config = dict(
    n_head=2,
    vocab_size=7379,
    qk_norm=False,
    bias='none',
    tie_embeddings=False,
    parallel_block=False,
    init_std_o=0.0,
    init_std_down=0.0,
    optimizer='adamw',
    lr_mult_o=1.46,
    schedule='wsd',
    decay_fraction=0.653,
    final_lr_fraction=0.0,
    train_tokens=180400000,
)
Each number is 200 + 30 x the weight over its row's rms, rounded and kept within 0 to 999. Layers, rows and columns count from 0. The size before them is the row's rms in percent of the matrix's.

# q: layer 8 attention query, 128x128, rms 0.126, rows 0-52, columns 64-127
# k: layer 8 attention key, 128x128, rms 0.126, rows 0-51, columns 64-127
q0,085,188,208,187,165,238,126,282,200,225,240,170,162,215,212,240,178,195,210,192,233,186,217,238,168,163,232,242,195,153,214,192,187,228,170,227,236,218,148,252,164,212,183,207,252,218,177,134,218,220,228,177,197,201,205,218,225,216,173,173,218,202,200,188,166
k0,115,182,262,224,189,234,202,181,218,181,154,250,208,168,218,216,169,167,237,231,204,193,208,190,212,250,229,175,188,245,148,188,234,202,186,181,206,218,216,252,225,206,260,200,192,207,190,225,220,155,191,219,151,170,171,203,219,201,228,225,207,240,118,183,211
q1,120,213,199,172,170,191,174,251,230,229,219,247,207,205,248,257,177,187,177,211,248,185,174,189,213,209,227,236,167,182,207,187,191,174,165,243,220,212,109,232,204,153,222,193,221,219,144,174,231,213,206,190,152,197,190,216,245,214,234,199,257,187,182,97,177
k1,104,182,251,205,195,189,187,182,190,200,150,227,174,168,227,232,225,162,269,233,170,160,255,176,228,230,211,154,205,208,163,203,238,220,177,148,155,247,246,243,217,247,259,215,144,189,240,196,160,158,248,232,156,173,198,186,163,220,204,234,251,219,153,216,207
q2,089,225,191,139,157,216,167,229,198,242,236,278,232,207,213,239,170,142,185,209,204,205,224,230,181,177,239,203,216,189,200,180,228,175,145,257,215,204,147,203,183,182,204,220,205,221,170,185,272,217,176,197,190,171,156,229,207,194,208,226,195,222,147,119,163
k2,091,171,282,224,176,181,190,216,194,163,157,204,145,188,235,215,182,152,232,272,196,122,205,193,218,195,244,217,175,215,177,173,218,166,160,152,185,231,215,220,247,221,243,198,219,181,225,217,176,211,217,240,188,187,188,154,186,197,178,223,210,257,142,212,236
q3,107,206,231,191,212,207,172,161,218,191,149,190,198,200,200,213,191,192,185,196,164,216,254,170,212,225,274,194,125,223,153,192,292,216,208,173,180,175,187,215,235,191,245,216,192,207,188,217,153,213,171,226,200,192,163,230,230,209,190,221,222,202,192,202,190
k3,113,216,217,158,184,202,215,188,194,173,174,181,223,198,203,200,214,227,189,211,221,245,227,179,188,221,162,176,191,176,215,187,144,167,197,238,182,223,230,139,172,271,153,182,176,203,210,211,202,239,227,225,226,210,241,229,170,186,206,176,195,136,225,190,184
q4,098,191,198,206,239,235,249,157,137,195,145,235,200,239,167,176,156,180,249,226,158,195,245,193,173,167,155,167,173,142,230,164,264,226,206,160,207,195,245,190,224,216,199,240,177,201,235,245,174,244,135,227,252,224,192,217,217,219,186,188,200,196,191,257,180
k4,105,208,177,164,224,215,232,174,232,171,247,208,266,243,182,136,144,182,178,187,251,234,213,254,226,200,203,197,226,245,177,183,130,166,207,219,210,192,167,228,195,174,184,209,196,236,175,193,256,231,202,184,244,220,243,238,219,171,205,200,203,177,238,199,211
q5,137,180,195,149,238,219,210,188,178,264,143,202,193,200,199,223,229,195,206,247,184,123,200,155,214,243,186,213,214,205,145,185,196,216,207,150,214,199,248,210,226,237,245,206,147,163,192,184,163,173,227,218,229,203,223,202,209,221,167,216,178,206,163,188,238
k5,127,184,228,255,151,176,258,170,200,186,138,126,140,214,188,185,244,230,194,186,230,228,192,220,195,208,221,158,235,207,309,221,191,237,164,232,194,189,229,153,186,214,190,144,195,202,234,212,175,165,145,192,196,201,230,178,203,152,167,207,185,175,235,183,242
q6,102,220,253,172,167,180,185,209,236,238,204,209,196,237,187,289,207,215,226,169,248,208,212,231,195,219,260,195,178,173,187,159,222,200,175,176,223,224,155,231,147,173,206,183,200,216,188,134,225,211,180,211,170,185,183,190,235,207,179,213,200,212,148,105,194
k6,074,189,259,273,142,192,164,200,221,205,212,224,165,186,243,186,229,219,221,199,197,146,212,192,234,208,178,192,198,152,220,207,158,163,178,169,214,238,168,206,179,226,220,200,221,186,225,193,186,222,223,252,135,194,236,156,152,197,240,198,263,223,232,181,179
q7,109,217,215,194,217,177,202,171,169,215,222,207,210,234,156,292,202,203,199,179,166,205,206,236,187,165,209,218,252,185,177,195,169,191,243,210,210,247,157,182,176,238,239,180,187,184,193,182,182,196,146,203,219,213,217,205,243,212,191,197,215,183,156,183,171
k7,098,173,223,249,222,234,201,169,186,206,218,237,177,231,193,245,265,231,189,184,172,278,225,204,176,195,184,154,242,200,232,220,205,225,221,208,247,195,221,186,163,218,209,153,175,198,209,221,206,220,190,215,218,176,187,189,196,165,116,190,196,219,211,195,237
q8,116,218,201,230,229,191,177,188,140,164,231,174,193,234,208,159,190,217,250,180,193,209,207,237,184,177,150,213,221,159,218,207,239,211,204,190,213,201,262,166,180,236,195,210,182,190,259,265,175,221,155,204,221,219,217,160,185,221,188,163,181,142,236,249,173
k8,086,207,157,195,235,211,205,181,234,206,208,212,205,240,172,176,162,157,187,152,209,253,204,250,193,184,185,203,193,239,183,177,172,196,191,251,163,173,199,166,188,154,221,239,182,241,182,182,185,178,233,155,209,205,167,258,219,163,196,179,202,244,199,222,170
q9,112,143,163,130,159,215,236,203,239,219,187,209,215,152,208,212,201,206,187,214,175,190,182,163,238,247,167,209,222,232,221,165,145,171,180,237,163,202,198,231,200,192,173,175,227,194,220,162,232,152,251,176,193,200,200,225,187,235,241,213,195,200,183,218,238
k9,118,157,198,238,211,181,227,181,171,186,153,202,195,201,259,245,221,151,204,234,165,175,193,176,222,176,225,202,227,193,263,179,225,214,149,189,155,229,184,217,223,177,217,162,236,164,198,197,185,122,168,228,177,195,133,174,183,246,193,155,172,227,214,231,214
q10,098,243,186,216,251,170,200,197,143,192,227,231,209,214,211,176,180,188,213,174,180,191,206,210,170,144,172,188,256,233,206,185,159,198,185,205,221,182,176,144,150,249,214,213,168,200,243,194,168,243,177,188,230,175,210,200,236,235,222,218,200,170,212,242,237
k10,115,194,173,151,185,237,229,186,224,212,208,158,225,185,136,152,157,201,214,201,199,253,239,204,209,231,225,228,174,179,184,228,231,259,253,220,202,136,207,183,211,199,172,159,245,260,169,215,270,247,186,184,229,226,222,249,220,187,143,213,188,209,207,154,201
q11,104,216,171,241,239,150,206,227,206,244,199,267,240,153,217,180,150,259,160,214,188,197,202,221,198,229,191,173,186,233,225,209,161,200,229,208,204,223,214,260,184,200,256,229,156,207,158,154,167,192,226,182,209,170,180,220,197,211,209,211,190,170,198,178,208
k11,095,182,232,211,156,233,237,168,173,172,200,184,243,162,176,135,194,186,234,186,202,187,261,122,182,201,208,198,190,229,162,250,222,187,231,158,241,218,215,200,207,190,234,179,210,185,190,211,247,274,199,173,203,265,246,192,191,209,149,206,179,235,203,230,201
q12,107,179,247,161,160,211,205,209,270,232,169,221,181,206,209,285,214,190,196,234,229,215,180,180,213,207,220,231,133,193,212,205,243,181,193,192,177,225,202,234,219,191,212,174,269,170,167,216,216,169,216,226,167,157,175,192,186,157,174,184,257,225,162,171,206
k12,070,217,216,181,244,189,175,228,189,215,185,232,178,203,223,247,252,198,174,241,194,203,203,258,150,176,246,121,220,200,238,167,152,154,200,198,140,224,160,222,221,198,203,196,165,167,231,199,109,164,201,189,180,159,192,181,181,228,238,168,193,148,174,236,236
q13,111,236,168,214,231,194,253,191,153,198,217,148,210,249,193,128,166,196,213,188,200,216,224,234,204,144,182,199,214,177,181,178,184,241,225,199,218,172,243,135,174,193,200,258,166,214,214,196,170,232,168,202,274,204,239,237,197,223,166,199,201,182,244,214,171
k13,076,197,206,197,206,186,222,175,189,217,210,179,185,156,161,136,162,239,190,152,230,198,233,210,214,202,138,181,213,212,142,242,231,255,202,227,243,176,251,187,167,215,197,188,201,221,179,226,242,243,203,205,242,247,275,210,169,155,191,241,219,203,204,179,195
q14,109,244,186,225,202,197,189,258,226,203,212,222,123,176,198,206,177,227,184,191,221,155,178,181,200,171,217,218,193,172,186,165,193,240,230,204,234,165,224,191,187,189,163,243,198,200,216,151,197,213,220,180,233,183,182,167,204,214,154,216,206,154,199,235,149
k14,091,170,227,216,155,200,222,204,216,241,221,162,191,197,166,103,174,180,215,201,271,158,230,208,199,254,218,152,248,235,180,236,218,243,173,197,213,170,224,215,166,194,202,220,233,253,195,201,259,219,208,190,185,222,271,201,186,147,197,210,223,212,242,177,171
q15,101,164,166,178,211,209,175,180,229,181,187,145,206,193,162,127,251,171,235,199,253,216,207,211,191,203,163,174,233,177,216,243,229,200,189,185,200,195,201,221,196,175,155,225,171,255,191,199,248,265,162,207,221,260,171,250,193,154,185,151,158,202,260,160,230
k15,113,261,184,189,227,168,176,224,231,213,186,170,202,167,183,253,185,239,163,221,161,148,217,210,243,202,209,279,149,198,199,136,216,198,185,212,161,197,205,204,201,219,187,195,137,173,220,208,121,215,174,218,197,191,175,165,204,174,196,221,221,178,229,226,196
q16,076,201,194,210,241,158,235,196,191,219,225,220,218,226,224,234,186,242,155,208,161,200,145,184,130,164,186,211,207,183,204,175,191,185,188,273,206,178,198,212,205,217,233,107,219,129,229,212,148,214,193,136,210,167,178,144,217,228,217,155,230,166,172,230,195
k16,130,199,173,227,204,231,257,242,169,184,235,211,192,251,206,158,162,191,202,182,219,298,215,237,161,168,187,224,175,199,203,191,166,241,199,223,272,152,198,154,180,184,180,226,212,234,180,151,221,240,209,179,236,207,228,235,251,207,193,173,154,202,202,197,208
q17,090,195,229,172,153,261,206,209,197,174,205,229,163,201,246,191,260,133,234,205,203,235,228,213,203,219,212,210,224,196,180,181,216,204,197,153,157,235,210,148,232,199,219,209,170,196,192,211,217,223,202,221,216,228,161,196,172,198,243,220,181,248,185,197,206
k17,098,221,224,186,227,138,193,198,202,244,172,214,214,238,215,283,214,195,202,241,204,181,166,198,203,230,226,174,209,156,238,164,187,135,189,191,161,243,183,232,225,207,179,186,183,169,183,222,189,178,181,190,147,117,145,184,175,219,230,199,207,186,149,174,227
q18,103,193,208,182,189,146,164,224,207,226,201,198,166,185,258,261,244,184,204,247,187,178,140,189,178,165,203,214,232,204,217,208,159,170,157,223,199,216,159,235,221,212,219,143,211,134,200,190,176,214,226,153,151,183,149,186,214,226,219,165,217,208,208,185,249
k18,073,269,155,161,218,184,248,213,199,181,180,179,218,206,252,288,199,180,174,267,199,216,200,223,231,191,186,250,192,180,248,181,206,223,159,211,186,178,199,183,166,175,172,198,194,197,185,143,170,192,166,196,160,213,139,182,209,177,228,172,180,185,182,202,236
q19,069,191,199,189,176,191,221,187,209,188,226,175,215,189,230,198,227,169,218,187,204,209,235,197,203,233,182,191,194,198,202,291,218,240,194,120,210,202,269,225,241,222,186,202,220,215,244,253,200,170,155,225,197,266,230,227,195,180,178,233,178,210,224,226,229
k19,164,173,236,212,177,172,163,220,229,204,144,223,167,158,212,265,252,188,244,234,189,196,159,210,247,255,203,150,181,153,193,179,179,179,198,170,145,267,171,203,218,207,225,218,194,179,205,214,196,138,213,236,145,174,133,170,166,205,209,214,237,254,155,197,224
q20,106,232,175,206,146,199,269,209,273,206,191,188,189,233,173,176,210,244,183,196,156,198,215,225,226,135,205,234,161,167,254,193,183,173,238,190,222,170,175,167,198,227,180,187,229,204,205,195,184,232,220,200,199,212,291,275,219,221,187,225,200,192,220,193,146
k20,107,230,211,197,192,216,169,182,170,210,174,203,204,165,235,157,201,202,155,197,197,195,257,183,182,168,135,139,208,177,175,206,250,182,225,137,200,186,254,188,144,198,231,185,194,202,225,186,208,163,215,240,215,188,133,218,143,191,244,220,241,142,194,236,215
q21,112,198,193,209,181,199,274,156,196,197,174,227,195,227,179,250,180,241,233,199,198,178,149,185,232,171,208,148,146,190,176,216,251,210,207,214,169,195,240,196,190,190,213,175,212,197,219,225,168,187,198,234,208,213,212,186,182,170,173,170,236,177,178,176,196
k21,105,186,175,191,229,216,177,189,195,156,207,229,220,165,228,201,229,190,199,169,177,188,180,217,170,188,165,166,243,197,181,162,236,210,150,199,232,206,206,195,215,185,226,206,199,190,195,204,227,222,191,173,210,253,172,201,187,175,240,213,182,218,184,231,180
q22,118,234,195,232,192,215,220,205,212,215,263,157,203,211,216,204,193,275,148,177,180,173,193,161,196,225,189,202,207,202,223,261,223,214,192,193,214,174,166,235,178,217,181,167,239,195,239,130,204,206,204,230,181,241,179,212,207,181,163,165,215,178,199,201,202
k22,104,183,183,235,220,187,208,188,227,194,218,198,157,148,179,181,185,161,206,196,204,179,265,168,224,233,163,187,242,221,184,214,180,200,161,172,223,189,245,255,204,221,232,231,211,178,212,211,237,148,219,208,212,215,208,178,202,184,203,237,211,271,206,164,282
q23,123,240,183,206,202,184,247,174,157,223,245,133,210,203,215,222,202,276,174,222,197,193,212,177,185,193,200,197,190,226,161,267,160,220,157,199,217,195,171,205,180,153,200,162,211,214,242,161,200,196,231,210,182,164,185,189,161,142,202,195,178,221,185,201,166
k23,119,201,191,222,211,158,181,208,193,223,167,254,134,176,189,200,191,178,214,175,205,169,177,157,235,162,158,165,196,182,172,217,198,226,168,201,233,198,223,239,222,198,237,200,203,174,257,207,250,198,262,196,235,212,222,215,208,205,199,231,236,270,169,179,248
q24,100,162,255,229,181,169,171,184,198,141,199,229,224,182,173,199,229,159,227,166,221,201,193,239,211,222,206,119,183,182,232,128,183,250,196,225,186,186,220,163,214,243,203,219,165,200,195,188,201,189,206,214,218,227,190,225,191,224,178,160,224,187,178,149,250
k24,098,205,132,204,238,235,212,195,148,184,211,190,246,235,226,240,212,208,218,234,185,213,199,199,199,243,174,242,248,233,218,151,221,183,236,199,175,190,199,185,192,188,202,223,224,209,177,234,156,215,191,188,199,171,115,187,209,179,242,193,189,136,225,211,224
q25,106,212,180,222,192,143,205,233,194,179,194,206,210,194,204,221,154,255,183,236,231,144,133,170,200,205,176,181,162,186,205,170,171,160,189,245,196,183,154,276,157,186,194,204,191,199,223,175,186,174,227,182,204,175,214,194,174,216,181,205,227,149,161,201,218
k25,105,207,250,229,142,230,199,140,153,234,232,255,166,159,208,184,228,153,181,193,198,182,221,192,208,172,204,207,152,198,192,248,229,235,211,209,227,168,216,223,259,178,241,226,242,212,244,190,236,209,245,235,202,243,247,199,238,174,163,226,234,297,186,223,161
q26,111,183,213,190,226,215,219,178,217,91,200,249,189,149,222,194,210,160,217,203,158,209,214,203,210,198,202,217,219,176,169,147,166,184,228,192,262,191,174,178,208,207,229,192,236,207,231,206,167,202,188,155,219,143,209,181,236,235,223,237,190,237,188,151,237
k26,109,163,179,193,176,220,218,197,192,221,158,215,223,246,236,188,188,225,236,254,215,216,214,130,233,201,197,228,217,202,223,232,187,182,265,215,192,190,191,142,228,156,168,190,227,218,200,204,244,180,206,199,217,171,172,191,196,225,221,138,195,195,200,217,229
q27,099,168,233,213,213,142,224,275,207,215,238,203,192,176,204,140,174,169,154,184,191,189,205,195,207,212,175,155,217,199,261,221,162,194,151,187,147,192,200,239,216,172,183,265,194,233,178,157,205,188,221,189,211,215,207,206,172,216,209,221,195,171,191,214,224
k27,095,254,252,224,138,221,192,147,199,223,215,230,213,182,143,196,203,196,189,195,206,153,204,148,205,245,226,222,218,199,197,253,204,188,202,156,205,211,197,222,216,251,214,198,213,193,211,211,216,217,165,233,177,217,211,188,209,188,178,204,199,254,218,202,205
q28,116,202,202,171,155,203,204,210,203,194,176,186,150,196,270,195,203,189,215,228,200,212,180,187,225,216,225,206,264,147,249,214,216,168,169,186,176,244,166,185,205,227,161,207,197,143,212,224,182,175,212,178,255,246,188,231,231,209,215,210,260,196,185,196,201
k28,112,240,254,211,187,166,200,175,190,217,219,271,211,247,183,233,194,224,213,161,219,246,222,232,135,230,269,211,210,186,261,224,195,145,170,161,206,209,180,151,205,188,183,203,207,171,212,201,185,214,168,200,190,183,171,201,142,243,208,144,179,209,219,233,218
q29,108,190,197,207,227,156,220,171,213,137,187,229,166,211,204,189,222,174,260,229,203,206,165,228,220,197,204,203,220,189,229,146,196,168,107,190,163,214,199,216,147,143,267,176,175,169,242,193,141,185,209,189,224,198,236,219,243,205,206,199,196,229,168,270,246
k29,099,211,117,140,175,215,242,164,142,190,168,200,215,228,210,262,226,201,226,224,171,223,199,204,231,171,236,248,218,181,215,215,169,177,196,271,200,181,191,164,216,191,197,186,193,176,233,202,169,211,132,214,207,218,176,205,235,190,184,173,201,164,167,235,168
q30,113,185,246,183,171,179,175,191,154,197,194,250,215,194,212,251,193,221,200,219,119,195,219,230,204,229,171,162,151,183,121,167,172,186,156,204,223,231,203,175,192,229,204,211,188,252,179,226,170,170,139,250,161,180,178,217,235,217,186,227,268,179,209,199,181
k30,106,190,201,218,259,223,154,217,210,101,173,207,189,198,203,168,219,157,233,225,203,215,165,257,199,178,182,234,218,200,255,194,182,239,200,165,165,202,192,217,211,210,172,189,196,214,133,210,174,228,217,188,227,201,183,190,270,220,174,161,158,210,246,226,187
q31,105,159,171,213,203,196,209,198,175,211,182,138,198,227,216,183,189,197,193,187,154,222,186,205,161,117,215,255,146,198,215,257,211,167,199,198,226,189,209,141,252,204,143,203,222,198,174,249,209,269,148,189,193,202,211,218,212,239,174,242,176,187,247,209,179
k31,104,236,232,171,166,171,174,239,210,170,162,232,170,192,199,161,191,213,178,228,219,179,181,214,172,231,215,203,186,123,201,219,201,210,204,145,188,210,233,162,172,192,172,233,172,226,163,180,178,166,165,228,178,267,191,197,152,208,198,173,180,180,196,186,190
q32,134,201,186,219,207,193,211,179,166,215,184,141,215,204,152,141,234,206,227,191,174,226,212,204,201,187,190,202,186,155,220,204,185,240,214,164,167,194,295,179,192,225,174,239,198,170,215,210,180,208,197,182,278,227,246,208,159,187,151,222,156,170,240,237,227
k32,129,236,157,174,218,219,212,213,200,148,236,150,195,244,203,187,168,204,148,179,232,210,145,214,190,167,219,230,216,235,207,194,165,156,187,246,235,160,136,174,158,171,188,186,288,198,170,188,209,229,221,164,226,210,197,201,227,200,206,135,197,189,209,202,181
q33,084,230,144,199,214,135,197,231,154,202,224,186,166,233,172,198,212,157,217,225,189,233,232,230,190,187,219,240,209,120,262,171,210,224,200,187,204,218,224,219,202,178,174,257,246,157,233,194,192,233,189,227,262,234,221,218,200,208,173,239,184,168,238,240,192
k33,091,204,255,205,146,206,187,187,180,179,163,192,203,206,235,221,167,189,190,205,258,152,149,166,171,164,248,189,168,192,171,220,203,122,151,209,205,189,165,164,163,220,224,187,229,202,183,223,227,208,198,205,184,192,163,170,173,183,222,158,179,222,175,226,187
q34,116,198,185,237,227,185,224,163,156,180,212,141,163,204,184,164,225,218,218,167,157,218,243,228,198,153,161,194,193,175,223,216,196,226,190,218,192,183,284,165,173,231,179,219,177,180,224,237,204,217,186,221,250,214,217,166,166,204,174,178,172,173,233,306,169
k34,114,215,170,163,266,204,201,223,164,183,207,196,228,228,169,190,165,204,154,179,241,208,147,214,151,159,219,211,171,218,184,179,188,171,224,201,270,162,137,222,200,201,168,181,249,269,136,234,215,245,185,187,194,231,188,242,207,177,226,182,142,174,217,192,190
q35,112,194,183,192,202,216,202,215,211,249,235,213,196,175,215,233,184,203,189,186,193,178,167,163,234,227,191,247,230,206,204,220,240,196,244,227,212,179,128,201,184,174,224,176,214,205,220,169,200,155,210,193,165,189,164,175,255,210,226,224,211,199,170,171,201
k35,107,143,202,192,156,177,196,222,205,180,165,182,171,190,200,179,233,205,234,220,202,140,261,166,170,227,207,216,177,214,140,181,223,157,143,139,182,217,228,173,235,265,183,184,209,185,215,200,219,174,203,215,171,190,229,193,198,212,214,229,239,202,124,175,206
q36,117,184,146,191,157,249,272,159,165,195,130,207,220,189,156,176,171,190,208,211,164,172,207,180,256,205,172,204,205,239,195,230,236,174,228,218,175,164,232,151,215,254,221,202,222,205,231,223,210,202,179,197,187,231,209,267,195,249,174,201,210,202,178,230,224
k36,110,142,206,185,207,131,234,162,180,163,190,174,200,209,209,175,226,204,211,194,184,210,238,159,187,214,227,170,214,226,204,151,220,170,237,178,170,205,226,177,193,210,219,141,166,194,192,242,202,217,174,217,207,183,181,251,269,215,192,175,175,165,181,223,199
q37,103,173,226,202,187,183,185,204,212,199,232,243,208,191,286,178,192,197,91,227,240,198,216,218,205,186,220,227,186,219,201,228,222,240,194,243,182,194,168,223,181,156,203,215,246,208,168,244,210,240,257,201,179,167,161,180,226,221,225,224,234,226,218,183,207
k37,107,204,199,175,211,187,256,211,176,221,169,190,226,203,215,227,177,231,234,257,179,159,204,182,204,162,143,187,172,230,91,133,192,178,205,147,184,173,220,151,188,226,155,199,201,203,194,200,231,195,199,246,171,192,261,222,146,192,253,214,170,231,198,197,169
q38,106,193,215,202,279,203,223,143,161,208,228,170,194,239,182,192,187,166,212,228,152,193,191,255,171,125,184,160,224,197,185,190,226,223,211,219,217,192,263,190,209,238,256,198,207,181,204,229,137,245,162,229,255,186,271,199,169,218,189,207,150,183,199,281,208
k38,127,175,166,203,217,217,226,193,199,191,252,195,186,190,181,152,188,230,163,159,194,243,224,196,193,217,210,198,220,238,194,214,150,204,235,231,280,147,201,154,202,229,167,167,235,254,194,196,216,247,212,178,199,176,223,271,256,160,196,224,185,139,225,165,201
q39,097,227,176,156,255,213,182,213,189,167,201,182,201,190,242,167,180,185,213,204,158,164,233,219,158,148,207,222,219,189,178,191,181,225,226,224,182,175,204,195,228,201,197,229,171,158,218,209,167,232,208,137,258,193,242,206,209,138,213,197,157,173,206,232,171
k39,098,179,192,175,164,228,219,237,223,176,239,136,197,231,188,154,145,169,169,184,222,231,244,252,191,211,202,204,180,199,235,224,185,243,190,234,233,158,193,161,179,200,189,190,262,242,225,203,233,215,182,162,249,234,184,217,233,169,180,196,194,194,261,149,205
q40,085,208,187,171,154,182,235,196,181,210,139,202,203,218,158,222,200,182,201,257,213,192,199,189,234,221,229,244,169,221,201,186,169,199,200,187,216,244,170,228,251,208,201,205,181,181,135,194,249,139,217,209,173,156,191,256,218,205,226,218,220,186,186,155,202
k40,113,177,275,249,161,198,205,194,175,177,158,205,204,209,274,258,224,213,239,229,233,184,137,200,152,203,209,146,211,142,225,221,210,206,159,190,172,234,205,141,164,187,214,200,142,183,235,225,259,181,198,207,195,202,210,164,183,232,197,207,181,207,173,216,189
q41,117,202,245,202,143,218,174,214,225,179,213,210,170,203,208,238,250,222,208,211,239,171,172,165,198,204,195,220,208,165,226,239,222,237,159,218,189,180,189,209,195,173,171,142,235,219,239,219,254,199,215,188,148,226,148,135,211,173,198,206,198,239,182,219,243
k41,096,278,164,177,231,171,196,218,178,250,226,216,162,221,212,246,193,175,233,213,213,165,134,188,216,218,243,224,172,223,180,182,172,185,194,178,159,224,173,236,217,198,185,205,192,188,174,159,175,162,189,218,142,175,173,202,166,216,214,193,232,262,164,203,167
q42,109,201,192,230,265,274,226,233,186,129,236,174,218,197,224,99,186,199,185,164,189,177,197,236,189,203,135,201,243,207,177,178,200,177,222,230,221,176,183,171,198,169,189,227,162,226,250,172,144,226,171,140,249,219,252,197,193,213,197,162,161,191,239,234,155
k42,075,175,112,204,201,228,204,179,195,208,223,198,216,227,181,129,140,193,173,177,195,205,253,187,221,172,201,269,177,214,186,223,222,223,198,239,225,178,239,215,192,205,204,197,213,218,216,198,234,228,188,221,243,195,259,219,248,180,171,166,204,213,188,195,189
q43,121,163,205,236,176,144,222,177,189,226,244,216,245,190,175,148,223,228,187,174,207,184,163,210,231,192,180,182,189,204,189,117,186,143,189,222,160,210,205,195,168,220,185,206,189,207,199,189,229,187,183,209,202,227,196,224,154,245,174,202,243,184,200,210,222
k43,128,222,196,213,242,194,195,156,200,154,254,247,200,216,194,258,218,179,151,181,174,173,205,166,207,165,173,224,204,171,235,210,241,258,214,173,214,180,205,246,203,255,215,230,218,147,169,231,139,188,185,235,226,196,157,212,255,232,177,194,173,238,230,237,164
q44,094,195,167,180,215,193,217,181,181,181,208,189,195,146,198,212,188,254,209,187,197,198,134,194,162,193,155,164,206,216,191,192,168,212,238,258,221,176,198,187,158,229,202,173,198,169,236,176,192,181,182,162,205,208,184,121,153,170,197,183,179,209,182,213,170
k44,134,204,179,238,227,220,204,233,211,229,215,178,215,187,210,156,185,204,151,179,195,240,241,199,207,179,184,172,166,268,191,206,205,262,178,216,273,173,216,197,193,178,185,233,255,232,239,196,210,220,189,181,182,197,233,238,228,166,187,205,185,209,221,182,224
q45,081,186,184,170,180,239,208,199,217,210,152,200,211,151,198,183,193,171,195,206,240,231,215,182,230,190,185,205,253,243,188,223,183,202,260,141,154,229,230,219,188,179,243,202,213,214,206,220,196,200,211,168,215,251,194,263,195,158,140,222,220,222,160,154,198
k45,116,158,265,206,187,168,184,200,178,229,180,222,202,218,218,242,239,228,159,229,164,160,251,167,202,196,229,152,160,240,228,187,208,174,142,199,148,270,190,223,208,225,216,173,189,151,216,198,218,164,204,231,179,190,188,162,155,200,209,225,250,229,140,208,209
q46,095,266,188,188,160,246,216,165,194,197,168,196,244,200,164,181,198,210,183,206,193,165,218,242,244,204,195,148,233,218,152,173,198,198,214,188,189,216,184,179,179,231,201,235,179,227,191,150,238,142,211,175,222,200,259,249,160,154,230,229,168,217,181,195,146
k46,105,194,243,244,226,184,157,158,189,203,199,210,177,129,218,201,221,198,189,161,208,181,212,186,189,163,159,142,211,197,198,203,228,237,201,159,260,211,204,258,204,204,226,170,233,225,239,259,222,238,231,218,217,163,165,213,181,212,202,277,227,215,183,201,183
q47,107,168,216,203,195,270,163,201,250,210,198,184,111,200,164,155,239,186,161,217,208,190,230,190,255,200,205,216,209,192,202,259,232,198,247,196,215,217,219,195,246,216,119,167,215,251,206,229,199,237,228,185,201,201,210,240,227,201,199,196,224,218,241,197,203
k47,108,228,154,166,216,175,237,228,199,237,246,176,198,247,231,194,199,233,221,223,207,186,148,226,161,241,223,244,179,233,215,138,230,165,211,179,164,214,206,177,191,196,165,189,149,185,206,185,190,165,115,200,167,165,172,181,203,198,210,174,185,158,212,235,205
q48,129,224,158,215,233,226,240,197,204,170,218,183,193,241,161,162,167,250,204,167,165,195,183,202,195,135,181,201,231,197,200,201,227,218,225,236,223,140,225,170,182,201,168,224,176,211,271,178,172,240,148,178,259,236,245,215,207,219,173,178,183,149,213,254,170
k48,076,185,184,231,194,196,173,210,214,169,222,174,197,189,181,123,172,181,192,139,211,218,238,185,196,211,168,206,193,208,189,190,203,264,181,209,243,166,240,162,167,201,218,192,233,249,200,205,238,204,222,203,261,225,216,205,207,154,164,244,202,236,210,175,175
q49,098,157,226,201,230,182,175,228,250,208,182,234,190,176,199,225,228,136,194,208,214,188,204,216,197,245,185,192,196,200,206,250,220,191,216,200,192,217,194,272,218,179,267,146,236,189,171,207,208,198,216,218,130,208,161,165,199,215,159,173,186,238,180,178,254
k49,072,208,137,181,238,220,247,226,188,174,216,143,246,219,242,251,215,232,188,257,185,189,175,185,182,200,199,213,172,232,182,157,172,187,209,239,149,192,167,196,199,210,200,197,157,190,156,186,182,218,147,182,184,197,191,181,228,184,207,170,186,130,191,197,199
q50,088,211,195,207,177,162,181,215,207,203,159,230,208,189,178,237,159,251,220,213,211,179,233,141,228,216,209,209,195,193,167,192,233,209,230,243,158,184,174,223,177,233,169,189,216,218,207,202,212,232,241,219,211,208,158,211,199,209,185,173,245,139,201,168,166
k50,110,164,206,202,211,249,190,197,209,186,253,170,211,236,216,102,165,164,170,158,207,214,223,202,151,210,226,198,200,247,162,194,249,228,211,204,199,166,202,157,205,159,216,213,202,229,188,218,236,250,245,154,275,247,242,218,223,182,200,200,204,186,236,216,149
q51,134,205,236,165,163,196,174,210,230,213,186,246,197,172,220,260,249,145,235,238,228,182,182,192,209,223,219,179,155,187,203,173,170,171,187,192,199,243,169,232,204,175,259,159,208,189,177,157,207,169,251,205,129,140,160,178,205,210,257,159,233,245,173,177,218
k51,064,265,158,152,240,202,239,188,161,235,196,162,203,219,228,271,205,222,185,233,188,186,187,209,203,162,181,227,253,203,211,178,163,191,203,241,173,165,201,219,200,185,170,181,193,187,181,200,143,218,153,143,181,154,161,193,224,195,226,153,166,142,197,205,236
q52,116,152,171,232,219,285,242,177,162,211,173,207,229,221,207,174,199,247,194,225,171,234,214,174,213,257,177,192,189,268,183,182,238,219,256,210,191,217,221,208,197,197,207,154,223,218,180,183,182,188,239,192,217,184,185,214,231,195,242,212,230,217,217,168,202